config = dict(
    d_model=96,
    head_dim=32,
    vocab_size=4713,
    norm_place='pre',
    tie_embeddings=True,
    extras=['capped logits'],
    init='uniform',
    beta2=0.99,
    weight_decay=0.068,
    grad_clip=0.5,
    warmup_steps=542,
    decay_shape='sqrt',
    doc_mask=False,
)
Each number is 500 + 40 x the weight over its row's rms, rounded and kept within 0 to 999. Layers, rows and columns count from 0. Numbers have three digits each. The size before them is the row's rms in percent of the matrix's.

# q: layer 6 attention query, 96x96, rms 0.0931, rows 0-31, columns 0-95
# k: layer 6 attention key, 96x96, rms 0.0946, rows 0-31, columns 0-95
q0 090:472457514563514582436521518490503476466566465462536516574475476484534550489492544422521495480480469528546474491497443472504409537499577458556479531522534455543471464479471461485530488533516517429499500451439456438520481526528533556595449487467503529459432446426518528531522450482552514525
k0 101:480530475486493436527455506538577537517397493502530491495513511480457513490583512522461539558569490508533485494500554522442464498483476531469461495548508461410500468581487524518477482477499468498500513581569519565473468453496410464480571489517512427547568543546490443464515487560488430520
q1 123:520457473490549619496523459485497536495592560486471522529452546484541493546471484504499473498455600531501569516486481451479543518558525458490461594499483567474494528445459481521489533539516537459464478453513489422482552554522518579457422483490464541487455438460476549509485491485465521504
k1 106:530488418539482529452485455496512441481483469485564543490520450467514482452529551477472504529479467475483434486502507530535479501508484510525493494550569456588441478524517406514532562453581557499447546468506449478578521531452509513548540546531465556438508536437535532473431525531549563463
q2 106:484499461578521607472573483497485489512581539434510544536499481457536475521471485482433526496414513523523515502537447472484531552483502438496458548481535501504447526456490491480466520507471483467503460475537459445539548574491509578533439502457452521546464392511483568525499483456461516565
k2 104:526450481530501534469494448522523481484481472448576545565475474437498474519492525494480527537479464465488447550445508454495487489457491493527522516549556499524435543544540392507508577503565533485436484482507479488616511524513506531486494460574454557419499495421488521526446516491540552423
q3 096:467481481482515595480500439499541493433543557472500496571488542467536490564492521508454516504457550484480629517543482463445564504531522485524456539460444542499457519459484508518520530525472556477486493488510481483504548540521552554434402486473443543517480425454458572520454493509441525522
k3 096:493425475498547538496591521577454482481548488482511575536484469433501514499477488481495504509449496494481458528487487445500471452518507512507543520493564483571439517493563472486527555504552561471464477420526443433569517510548571552492470516557511560458427495459501558540464548431519546480
q4 108:518500468464486406467474557472432509505441443527522469468532492535486440453528542439552447466566482512455463459433586520538422506512502521515520514546481515504502487547518480503523487477547517539513556511437480536473455484486516429560568501539539537425545570503538415508477486543528512444
k4 119:471532526447472431533464496484518511553489528542439472461464523530494478514533519521476487491550527521509588442532494541502514519498498518518494460509432490480554463504450565505467388489446456513587537552489593556427486507475499420495518500444557437552490530563507467470546468547491453549
q5 108:507509473531477425479449510534467468494484449525483469477498490513474478520514529505502491507498470481511464478455516541515443548459464485501597513523532502444486455641507477445537487465533445538536576512498484541560513440431408450542557477483563483487527524562546441484532501509568416521
k5 092:453516539555444485464502543513534484537515454489529519522502513469568517518522522519516585476564497576493472464527433503500460554472509483510459463544532572528519455452521590445585380505498496489533522482424548593482462569466436505512479446509517482465511463486498475525467491484526523557
q6 196:480467491532507601482559488520481494500581547502494500565501502472526549504440510466439505518382528448499522527534445485512554490518483463525439469481508513494457493451516499494508616492463487498481495475497446420529583558492505529477462518494433558511527459457416570536523505455447504528
k6 082:540504491540527505505515519572524501456493461503597565548475545452518516517488476478493542584462509494514381603476462514517508486522447477571477501492476462502432520514516388493506579528505499506410458463547505414516543506494507551471517479532465542501459479467475554486525531462477510510
q7 083:484505484444434406447447487484427477568473488537510506460527519529442474511504551503494496521521529541495548462460494576434463540469485511485592477553595538496502470556472496485512476470536446549505556527468487593530532473437495507536533513500559500497547537565555420452502500483527481531
k7 192:491546562472480471520455496496502482540500453503461468469527504557518466520526500486528509471552554559495536446490522518496519562508506511535520473492433504462528459477465566508471410488491437511573531566434546595449511462485471464552533470425566453551545539575507424498527481534450429527
q8 099:433531477503487532475504550536526494540561480507526476544458535474437489475526461595512529511537615533497519510532545438462488506509544505510409504514443480545519529400576522501537484489477518466497537470434604477452433501536513466518460435551493483474502515488468523452470527487453447538
k8 106:566469436564529609425556518501462519497565490438526550539522511530518548495474438506529481527476510458505412476456510518479491492469502472494471550535591521465465485440487443511536519497514497483465588465462398452531507537492512574496495510468429528451544473528494431517510527503506491469
q9 118:380521575539450497538530524514533512504488516521502462514427558507465507488544395483476528532399517496533499540511430528488542541530572489560559462451482514491489491540559520531539593508457469535529453452508532449488540482551530516479449466499475440478517500493509494490484516436422506499
k9 098:502472472528554400496499490550545479533395520561500512527455560500503500553549473521506484440463499544556472515478545519506475580499519477546470543522438509417511460494555492462447439461458418531551510534540552509486490474448456520502489411450481449542464535513518487483502574507501496558
q10 097:458477460569491538503562529490539503502513480474552519535445460441499509507502454473487643551514511562452480485502523471489521579473562509496525474547512572430486485513499581510503461479515481468463548471482605528493481505528467499466450456422527513458547442516486455506501550439501511572
k10 096:508472483474529496521582438512550485580508542510510479515412533552425510550549497558479522519497535490500559473536457547586500504533533512483558548503517469457547459422499527479561399513547513431583479531503480527472475505434508472517520520490532517463460481497439529511525430475564548513
q11 102:446519485549508513472496543463489512557576464507505460422513534434494577553463469494449505541428482462492611433515528560487478501446520507474527537488557555498484496491537477491467500532495484481614517487530466527496528466417445515489498470486520504556459463387442533534538482492517526489
k11 102:475513528507456466432525476547504423448484449485524516493513444447461500523534517479462503512512557494583544473550479465512500523513504504457520496506454562541556534469533512492488537545534543529476534474335468527461563550484508458485514564503432517577454490594496448493471528467512533494
q12 101:464514473458477482534550500557441445497515562503514483500446538525503473416427515519442525432473541483480486512499555523481535537548557517493526515469449506586526469500456451477526495490527515578584446498463567538446427449509412486573455453507542463507455511498509515547568461503498475532
k12 101:584422502482520527533500495509460491447478482428447549530509513515529466532516482507534509538525473496537539502459560454505527596465625458539562554517507469466508586524521503503433493520467491472380477554458481498507472557430465508556512534477452523507529514515480488513493494491486548426
q13 086:470448527572496518541541518532533575534505467454526480495494522445461456531529483508572513547442493536459482486562516499488529546467596521540483517424463480467503464500607554485495415492469472459549503502456505492470465542560472506523441414523461472501500405515473556471473512446496537542
k13 084:480520457516481499450532448580502484522497529509546564539410475458518508512574470574459474459526523542569529513532433537557514577465511524544490574567548490497447478475578463503500410450493487551551462491498482490454520590419487488518476519488437455515450506519483510516482490485531477505
q14 104:568449531487469545528490570494514523482488546478526501508466611507517474475511418516459443518503512507544485507464512497487423482471488432501434516466467634515498525532501502535412515477486535520506530541503538437536506468566517502454428511444505415525469515554548507507531526480493535417
k14 104:472534535496551460465532447519550526439478545537484416560422485505511452482488473482565479491537413549527529541490567488565506512538523624556596512538463546499508498458504447528495512499507469537497470446521520489508418461574463492522473439494533465524520458499504550471457527509482528480
q15 102:504510435514488499510510507514549557488499533492583518520531494480524514529528521459477497504621485535437471465528447488508468518486448555443477493500486478432494465430424586523519448477515462467453503482519448524474544544566595556473554501463454538451561459480489465513439502525526474586
k15 097:474549507446525555498476474525513483598540483534505471511562431507475483490493487450492525517484508500428458482542441580552482471457462510479525399496566493489483466499488490511511470463521557499637519519538463535512563554473512516495500495436562516541517427504440558470549420507502485482
q16 095:568522474580504530541469445544528519513551475498470531460443503453482460520492495532493464540479481445558513472543512490513506498520463574469463556568429501468570530504583487511486428440549554530564492504466504465451500497436498458513468479438459534508436500480498618525499439463555517494
k16 093:520520501497449542431509573513502522495493405532567527491514388452524482545517489484519467434480526524523474459479473476550509456445565490513582549501533564478458510452503446453546488448567503529430508424492498481513490523502496507563459520460432497519498497535492548588477545452540540482
q17 105:463542532532534562535495504498522474512534568506533502440466508488477502498490496455499474586568480427470458512545421562528482563592475541512480518452462468488519444528562537499449494410529517465500468450515522525441561527442487526467458440450496525489555496475415510473583510533510483454
k17 101:527564483459476417502479456611471491593494523539515445472541465475492483539519543487489478484550481530529431505524457533550516466507542470512588523476465469423499458500494483505509507466515448570518530457461478553517573470464505545555492484460554512565488515535580438566518507506494476427
q18 098:595533502419563463498510525454482376509428513515501535501504527464462439514529528446507506534541517498488521518508549534526464511556489512536534527462555505491409574508483511469471527518506486539537521510478515468568519538479481476469506556463495489526432509516497585457525423477555590435
k18 093:460497459428519487538500474506534597494521546465490512474511467507590460502461561520568442572510488486519501469492479471509479467579506503505555511511409486529470534449432531572443527468539490505482522452502560481446511507543557513498431500500545453465490608462451477491575523475477465535
q19 106:580462436535547531512549435477490438518487449445441554478532423489499534554420478510533502512518402455500482491502504481493546449475522540441500536502570472527450506499481428528610457553488474546498579530519521496504470554480498478560494488461473545473482465497491561502537555501466526470
k19 099:533536409537462580470500538457450529530543494486493469497525492394510544565501518494485495544425551508508522577505525501504547514497449494467455491469418442554474542515468454539587490523560553464437490454419457450478482491486505473502501534523471535510481565514449561560482513515520468534
q20 094:470488544488451446481546546526537527470604469501481420531554466515491560472530479481559504406579521489450408500459519465557504484461477410523528492425424526537516513468481538520521431499512479450500483542542464546493512526584485505518519504517480480498444437530545467522513459529513530523
k20 092:511520494489549543471494547458544478505497550487509569477425502441552537526416496503558550448528404479521489540522505457499466565459460505437482520471540493457499434579530553562480441569449512507530470422531484498483479533477496533394461476466558461511479482502535547474528479447483483485
q21 096:445456551434464567555408517446529454566538551542516499465532466516507540556455492520440515448529473479495542495490542467432517472495573511476517533459471520498486510479519551472435513578479528436503466511440462480531597478512536574476470548443508492542538455498505496426441499532481504503
k21 093:486548530498517531350458423481553432533484573479472500488493496448478454464471501534510480540455475442428502500567488448471491494527518556462512487512524519509509439475530535481453485460484507598539487558480487529452517514514575461563562513571458526513575474496473506465510509538472500456
q22 096:490553484565489489579523408571513507527503535470528469494387546528487533452517494471481517481472418456526424487512455514470568499476516537500520539580478507431529441527503436505574515459531438491506444465590491484503480493486484476493506465480523486436494461407544464493509554522516505492
k22 095:530534484482496424595512556520450453482466454539490542559493466519466515511564555507417502531412493482529545541559416498512507496504488481487551472489527435509557521549471468451459514481516483518499481489574508519533419482412394465505492528473486581550476454510521553519499508498525501524
q23 094:447533488522542435462529519525483483468529431565490537457493482439559467490445553502540550538523526545545526478451532506530504563511454415491539482496468510511536568503447512510485523422553498504427576511476574508472424455503549465562487467558531457556467499562490438542500547497465492524
k23 092:489392537516483515486548526469489534559487523383463410523538494558499535497553487474504513521567515541511474462456574438501509527561485484518480526501494503496496506500504560474553426523531503405441426449508473451483527498503497554479527486541517466463460448500524445546534478468580544526
q24 127:481443481456476497537523470513530489544490441450412522463574452514562446545466530497435506555481558486482554465448529511462526488481529504536435449494588498469499496473567534458445501567476436536456566541482490533508461527503499489515480537559489548474527566528462468452525514423420480473
k24 117:466500449541481502424539441493490502491496562492494512522464489591437532492465492507486486517457614518436533542440576547473521506510473502515469451462518461511513469507447495494479547490485470428472474558430443440499526551523597478446563571522459454475527564472530482498444505524542488511
q25 116:523461473542473523451440431489531505543425513455500550545548556484469479558468461572528482469542505506530517501512526549434531432474564549467453555581554489474425501473572461538505471427483526529526512528463525435466509537533457582498463495512523503478538532501481533473447468434505538456
k25 107:514508461531461460444489500478468464468579517534503533553464497511551405497472460541531440486470571508475426560550508512561540514514520547538485507534537529553518518434572448471465549498522472453540532469505511389502511531472521409559514491487444548488528510462457574488453468534518495473
q26 101:506557551447520509495437475494500443474488482531507449500449477558556463537501554523571523472551523495557498548539482470511530482484486530476571432559459512492481417600506433505486528453516463474590455562493514494418561487515418558486494487506516523521539418513511490466527448460497489471
k26 096:438504521502475404535524490542496429494491565471448563394525512506489487466429538520484488512532510503483524482529481476461517538496556467524534489489549515551508473504549482465457487596503431496474471464531559574505489565441462418535466555557520568437490490456492543499512482534453555468
q27 108:486455437466509514453487463558481460614464562546518494516450498480453449523491479541469453570475553513448522519499529532480490500442485526480495434561583536466501452486537574456517564479503530499535533488531521465520556504474574526499479528413535524458540473468445456496434520582491525475
k27 100:498486522452553476529454496543496459523462443484442494524511476578480450454487478511446471546483638481555493471538423545532527433509523573505498442528524451483520481513443474457507502523555514515561495508489521536467494518514557472531530498472510539422574514551502488488526562608480470453
q28 101:514447513512517539440461576547482498547471457565449543431515438491533448460526483461519407465438545530533522475466466471568506455503468495520552514546535464498562491559503446510532534472563536463505445457450507531529536501541563570527481523465544424551528520446472501518467519524530441481
k28 101:512484534478444504514472566513492449486420481505495389480540509532550489411543473516495540419523467452550446554443500458513493459509514501459427455530475493529517530508512465491539488459495482538506540469505576491507521593583527513577511557528482539428523490513502484488521466477484600465
q29 112:533541398545515481549482542455461541566494527488518503427485463518496460452460497480543449490521502488490462514505506577502499512529450495520467558490521501544556466491474468509562495423478446575532508475453487435467494490510494501606551478476486393528494527527572536503468471575478467582
k29 107:477458532484514545473509521526517512533498451505496470568549507473542417465530517403478556519468466542641427574469478489509475517474464441533528438543509445511483515460589466535455526483531527520400507475490525471534493522545515506562524509463497510509552467469448529549463484531473525471
q30 100:590501537537587543538497423444483503465473523465537512550498489569508480495449507470472552448423525446550526497419516559460453525479575495557521461465493506496499472538451533515422542497461481520534481501493453528508498429488533546508455546453556433517505551503498465415550494469470503526
k30 096:525474510469592469493521444501481446446425554474545379506471532530492438471507547502456496548510478493513531473460574517503512539569517462505529524533527501550525472465512507461471603495450517544491482568525491556486496529491550435498512499573525508498499531442468553477429430561526510463
q31 109:518516548541485465496495553495500510497556595542569497489548524504492538487499540503452477550441439496543559581528476458470462464466450415456490531591465506539490473501436435455525497482531498485482444505428568420472520470476491536547539539530553550528453452457454451498488490467504542492
k31 114:434558577521485497577483530475484544502543457463540469444536465510453441489576482506551471525493472507505560474545468443445503470500489492452479508540514524490476536560502568514486454606466405508467582485456526468463483424485430506519542440487502533498535488570495478516476490461472461545